config.yaml
n_layer: 14
d_model: 128
d_mlp: 320
norm_place: "pre"
rope_fraction: 1.0
attn_scale: 0.177
init_std_up: 0.0442
optimizer: "muon_variant"
grad_clip: 1.0
doc_mask: true
Each number is 500 + 50 x the weight over its row's rms, rounded and kept within 0 to 999. Layers, rows and columns count from 0. Numbers have three digits each. The size before them is the row's rms in percent of the matrix's.

# down: layer 2 MLP down (transposed), 320x128, rms 0.0345, rows 99-154, columns 32-63
# gate: layer 2 MLP gate, 320x128, rms 0.0999, rows 100-155, columns 32-63
# up: layer 2 MLP up, 320x128, rms 0.0981, rows 100-155, columns 32-63
down99 097:478482516426486567450502386456527542473496462516515492493475576399530492479425483493581465491553
gate100 110:461560552464392538489512521478476499448470395580510403506494565499517539502591416486499551448544
up100 101:527475535482537377566571495420510593521542506506487603453472548479542527451485544517450486592564
down100 105:452472388549514498496476559552524396445502428489445512567498371495523448462473448501456418446444
gate101 129:525590413490420498429503513552537515480462458443530512509410643452430468442495483548453504461451
up101 120:466450486483528448503546476501493510500569523546459488480548484490592523569529514521517531479486
down101 109:464464551526650583477516552537454451479618441545548426517454444546487485503434472474469480505536
gate102 103:510587479516418459439640485483488494514380461494450531534475461484585544545495495624600523595501
up102 100:526538480645476522487521560586498444548465515491511475540434487523508532420452451440552496513540
down102 101:530501557719527482505474588489482448447399460501465467613496469564529480459508490384528554557499
gate103 105:399489439432506470523527548551597535588555574569485516530443514524502493468434603494493448596466
up103 101:495508479541480487409512512529520502575548486473568587490522423545548523548500416563511439476463
down103 098:393549510387521492514572488511518463534606450514582511490448545440522535614546505537507532538554
gate104 098:521512493514490482496481465618421458613503483495558486508490493496497475464476541518492512588541
up104 100:492574482493531527457527437464502556472526542534528487645510489549536505502441483476434468547538
down104 097:558592602441460506471549507456484454512493486377504543477473477458484474546537564572563525527519
gate105 092:478484480563609470480508511443399382433480478531459533530515475436574562600492453514552572504484
up105 091:513529510558567527370407540469550550481554513541569470459510522515488506509456561519525556507555
down105 091:512540487555571466461412562512468404516428524556590556459486471427564435493512509467445515441431
gate106 101:468580474549474582545488536533422561611555436413488470519523476466488485472447475532460428469513
up106 096:455428567505509569428473525523525575565435525507520497447580468511452503430519429466605513539513
down106 096:506532428511518448529529392600492462574468435529596454397500556482531488452485594449487441528483
gate107 100:474553544480564567484556443493545473430444591527489510582483572504536430539277493500547585500580
up107 097:473481508558449487459477510451488523488537422469509510498574453545453494481553477489515397583430
down107 096:481466565509501503445458486509485478484555524475451461571539537582460590427411503376438460452489
gate108 091:524460453490482574507597492510501495520488505553371481472427465452513459523459526535436506539558
up108 095:464534504547461495533401467506482425481503470481558518518569541519481474452489482499528555493513
down108 093:556508541415545419460448519638497486459472488411601528482571491555520489461497574440619469466468
gate109 103:488540460508525558582463460505491496475477489483503495514477429543560457523521527542505505464444
up109 097:515540436513571523528498444523430520546433463439544523568540455533544415627570485502451476511473
down109 101:493469492444499522524591607551452486502460518515499567580551480492554519553517440491591472547521
gate110 096:451476535474478505456529499628580532483527423550529483481537461478461490460493444528474468534483
up110 102:622444430471534434512486465430454444489410537447554488514536515485476496488485497491501507575499
down110 100:490466518505565577473494553504444496448579518488468526547539533563487567538594532473477570489523
gate111 096:466551542492490557465582541462557543440525506535491473561476618337468526562539443465588508469530
up111 094:474521528474548562518509544433592565538524530451449493492528537467559520592459560515489600534441
down111 097:528584532583488559592498473371461478513557562516478558566550470470519464555436504464528459484468
gate112 094:538596466503449494423440457576505460503433552648529532533442341575586546415429602492578506562485
up112 098:481498478511495494534509458496476464576519616583516675581434438548528574459428565547569501452531
down112 099:471435511573490495555516287584476503564604546558468506628450436433537551452542543490531520526496
gate113 093:520465503447504621477524505433503493501516495532468453498454514485539393498602490457391453481412
up113 094:606445565473617654499530533421456449482626468445490440529476470432535477425538428444456445477536
down113 098:546473523526476504490487449435527437475495510488494506465520455417510491474586525424539377525463
gate114 101:449378571560543427423494536457460570467549500435476502575482514543561495569605553431576487456529
up114 100:583521468512511552549440532499537416545521500478592493522499484457387587497503532503480550469419
down114 097:478511470579515466484461549428495506572496439438471504571439458527428610624560494441469540597463
gate115 095:517536547581388579486456514556497495565457463437549387566519498507569479560454533454450491507560
up115 092:434465385434567601426563511396520447460530559514479535497536513486487476465531505540479448471464
down115 094:407411456464583567480493523498480431487542572543389485445480500544485456438547528414553461537498
gate116 101:527467497414577439570554544538504488515510558521456526498544524506494507595479544564484441356494
up116 102:524522562452498409458549551475523507498417518520499481480491472528543565532426426575375448538511
down116 100:419565403467469518560496495428553469483522481525486519504486500531541491491519452543474475474534
gate117 100:473532436567512505485529538490448455539498458476477513486485432498450584510493537585418506478531
up117 104:460508548490484522418510457523463482593544502423466427463546547585555471538566530446502406521531
down117 107:441494577505518551538506551594488464497388488448453543477442485481466454533532457488513485580419
gate118 096:611565472438560495481494505440489522466526469509516482504502577513447490532516599486409526514532
up118 099:519428532475517472578514444554450451474532624488436495481524537626492471485488489480492531463483
down118 100:463480545535567458535511416496541378509593528512475461373525450486550527449436443562555410483478
gate119 106:410490482448594417504472519456537565510462572519540472474544491557506477478463483498442471480512
up119 100:519550534544361513529463459475500474467509414509488506501435455511552469426475472411506511538532
down119 101:510557549562535546414514501539482609527530519487503565452476497525471528543505501494454506530512
gate120 092:529510578457500468484480605453603516528531455481517512544516575611520469601547502485531428461567
up120 100:459535531449461527385436428439607556530519427514553536518490478513579518531490493501494516606585
down120 096:504555542411479537503435532444516487539468384442502587558449477415519495543407492548525519543584
gate121 089:487428493522558550502524517464499465523534639490575558522555467495520460600413619555475605556483
up121 095:489516524486529512464493464518450463516516552471453486491526522424595487559528529450489558475490
down121 088:479568576483496417557457453505537543527441514553438583588481462463500450503457413534453411546472
gate122 097:393421482523498576413403562503525523570492438502503471483501469513482502512548448453483453449482
up122 102:422580491457506459563548504465450552491561456463521486456567513417554448481419537505503515470442
down122 100:420536515334515599480434441492469545504534508544412456444470479503445395469593482505528505605501
gate123 102:498566472490425537584493501562449417619566515408491443490516529536531530480492589449408473528518
up123 100:528562444412439540426520567454573542485531534487496480476567542424496462474472445574583476536411
down123 106:495483384508525520575489514523574448637500497570391471466531449486532501570517475487555520493517
gate124 106:557519426484534481593538501496542409444513519684525544510599438426555564539480485562549577543475
up124 093:523523484568473548449472495347469423456513544517418530415508469503517498495440496526542471503516
down124 101:479465518401516543489427439464533553401549547500544423505432501464521409504518446493476508533425
gate125 097:475542443455442479559530445513453461405547524577539482484478503466538485535487495516527527476537
up125 100:497476585539494502424521534489470465544531475541558515502472546539390435475467510478475455590534
down125 095:517484515456509461543536479531559496578503459468434504573577483522500428509479437533417477485555
gate126 088:476476528560500534494550519479512494558528451467403458452451576430476468460408485540544532624511
up126 098:436513459551519514613551558484466487503413507464443527519525537548508519548441450485466525450411
down126 097:530460550553512478507486502465437474458477469500603525481463483533466473441631451493401440495490
gate127 097:515464465491427409506548612489460521491497482598467397478381555464507501463464528522459504546557
up127 104:428490466474508589507540491458490486531554578481492625519562410542447430536594439496452464500518
down127 101:393513361448532498525545488498477467550514517524551462546504515506624509573555546472607548515433
gate128 085:456465546419487483539526522509553602566492481536500477456433495449572514559511556432489431514457
up128 083:533451529478567493516537523525440610547406391556584445413462456454507439535450530537527418612534
down128 090:539419500464526556612543449482501583531361543444514476421566405476517531532551533466493473425516
gate129 106:604553516499538495455602469581440501435504442501480580437456554469541549518491455514514499514493
up129 106:443498552448609500615454511524570420552524502546468422520540511533519465457463593462508543496483
down129 098:413490571477520474566439629498438503440498515492386499503531483511548495522486549504469484491556
gate130 103:452452472567513552519604499453475428517616449430493471531472452492533487493520464494561453457556
up130 098:512465525638516529579395527418500557486485470569459482399497534510419530588483595523586450452480
down130 107:448557469580438528559558474483537422517519479408509494532467473490576573483486446467584489487550
gate131 102:501538461558363592501531407432420573511462453448463510514477477510402488489470508507488543486538
up131 105:479521510483479483545529518583500530511530431486608489430468455488512486429553429440454587496557
down131 104:435493543490572436449474551488497429458451363533462478560497512496461496474457537517566457562486
gate132 104:504530519558483596510458515465577550497507506521553487511483388567514468509502504522440525529566
up132 101:527549462525440422445576571514478440494487484429444468526558575406502552506462420513474414506527
down132 100:498475572441516532559541481525422489477557470434386458420432555519542459455553473496548554501431
gate133 105:503504518524513430465490416540597538465469429481461524492436543461572517437511485482464549518579
up133 102:428551438549554521526441481369421517396453586501505445535560439510540568532486434481517567524479
down133 100:555485561515585427476531466539473469497463469517497601511554542531494601415485467501405475605522
gate134 090:498446455505480474447467560596540595521445582428481551492542559482495548488453595523526530481479
up134 086:497459505548468430427544471503506451504453555548475452460565539443472508522507512506480480566467
down134 098:463520509442516530498590426420489493510464544594467392401504471426495543563480466489496563567515
gate135 084:527498397442525520546463585544447490525516477523505527535396534519562464495527504502423449471457
up135 088:480530604495485536543548452438550526531496497435548448432535501442483495529453423480563587546512
down135 096:490536484590464526467436466530554475436475526520479445523461457538417523559436533475634509511519
gate136 099:508542563443467404431487521566501499465477492555506468503412500495483517437565405449564498541422
up136 100:443524594521408418536436508511468500553484440522503485522385510471523487523573413507599550434414
down136 099:515495487388488458458501490544485501582523494431460536497481539489482418543513523494414540513437
gate137 091:515567548463533499521468429543498530624461565544494597533423458525610553482486536468561538510534
up137 099:502506512509466510438500425538577529469580474479492430485518418537415496446527532497501584505590
down137 094:477458589551546547540516629477547475460496489543512463482475511502507503477532482591510505430510
gate138 095:519468514470474478535497489479378595458541476432522504426430535529462609479525537495501529388505
up138 094:516420476536483545456492572510570529537480426459492606536493464452486581580445434505498544484472
down138 098:537425542517543569447469540429514558493485517528543514502463393421550526516461597485445530477520
gate139 102:478480459480518476450535496548516541468551487369538457552452540400556489530498549550490450500569
up139 105:504574528428495527598483486472469449552433540564543531389563485563514487479532396495553585476480
down139 104:504480511479451543457456578506495476592517539480371549395590458517511439506557438405504369490580
gate140 106:512526523527494572549424507536600516503609501516625573534472423450452533508446463498514460569487
up140 103:473528469540517440566569553476534545471462528541553511506440458579554458535553511455532436424538
down140 106:483493479509617520496511575445498474504470530556532445519480426533436566375426516466417520525489
gate141 108:601474507537551541506585493540472486454486516420437511491555458460516466503386443527513618532542
up141 100:529481507501529473431605484481471610563506375555454519494516502383459441446503391390458495559539
down141 097:519543485545556477548475552501598489491514570474427449504481477570556567400533439479455540594474
gate142 096:491563501531462430466518629484482518556506549481542454451479559530453479564478494475499571478502
up142 103:453487503556585487481499514463440528482471570542548423427473463440476428528478577443478466452521
down142 107:460468540433489472517426485391441397453566455495539546538481571553492573527476432543536442552574
gate143 101:509434555534472591506550608490499484474497494398536576462574527504452498468471479493465433505456
up143 100:462481546394576549554492501479555519492526430550605550515417535441521452445545495492496529453510
down143 101:477492532545558555576548442424500506539511511418564494430550394501353523493464552448474497519484
gate144 098:533494529525451486568482532551475532578413530478513541503512420407500477449531516431568473543455
up144 092:475509499531497461468503457489529378490499448454542473464491533630371568519521553488438502462418
down144 100:543512507526482517423498488536421476541477510517479516569484525547477457459423488518494504369434
gate145 095:472349499485547529397500469593493568508494559489484458488490476555482526567558483524529468542450
up145 088:430578501453498482455479524634486497448473522603441538470560594465507563430608411524478494471496
down145 098:470480525451475467469481430511424550387480516600478575525486519495594584411538446500407602483532
gate146 091:517372522497597448482525446554422515535559548494559478448559493482459500519511548419520512425579
up146 088:500577486502457498487546521453516401525561505506369515527418518530529556442451498558570544562455
down146 091:591480544377500459476481572517470461479494338402476449540404545499575508523472501456542474595466
gate147 101:518520542581467553499393531457520408521585523447541547576459564487489480512433472509533497558496
up147 100:492392461511560397496496526468464570412489527472538424530584538531611439570469539457464424423435
down147 103:495459553521533486610484489487495513452477480511478480561512524489564427598457510433505492476501
gate148 108:636480490501575540418522526466465427569515451442541518505543442437467462583449444507416448547459
up148 107:523539559527495629449429499537589485598495473420490563443458470398518456562413525499444502526413
down148 095:533436545526455371556406446474435473502469448513483439462515445520582526512584494595537555449518
gate149 109:567473476514515577550486489525541581452515510454481496511523589477554419483470503359397446525457
up149 106:308643479517530487474470550451519567572566534470512476588509463487593509505512562532527450525602
down149 106:488552583517513554485487506476485481388507488489476483434480520478424611625486443468487449495490
gate150 102:439482592545551497466448525495557506432553498543577524543577450506530585530608430456494568490484
up150 101:427531515509588604533492484450400517482490565551523527575605479576533503519618489480484545492534
down150 093:467502477435537504431495509510571507451440605497517507570521458412545550353510477569523567500430
gate151 113:549516398494572533546563538505472419489465499527535621498427453428484511436483467513419480471455
up151 112:493477501536489461478525499455550500605547498405400584469489514514556608480385539574445453468454
down151 108:551507514555500481507489446405412546515464524478468466564564558446580535577538452459511514504549
gate152 101:498474508497532452461381497516400549441591445458545457509495539453614545522584560577570484432519
up152 099:535540551473471488430636542452431568441469515525547532461502473498485601556385403537500521465485
down152 102:567565516517499546430490491492528481550510454548557428467518490526494466484551550402526617499520
gate153 104:495490572448522432512496430565542512499415484438432500559478506539646431498546574425502532533468
up153 103:524548514417532565454446492522594469621526558496502498444519409543385438483456519439524558546474
down153 102:553513484520488639490597524400632451578499465548491496444533538433448522525434564531517475627523
gate154 101:479457583498457484514478469561519480462518500486467554560524492478467512405457572506515529553428
up154 100:495519435450568490541514493479528455510532561531471431492512553508486556496523485507442441470533
down154 097:412562462531531583517544561441452441491521498551577496483503520550505431597539421519491446498553
gate155 099:596508445494518515470588583526535528506493533437446557449501562556486564499558566528553480469530
up155 098:525415533457515499422450512364507488427510506523571524480512545499503483553540467482415536460468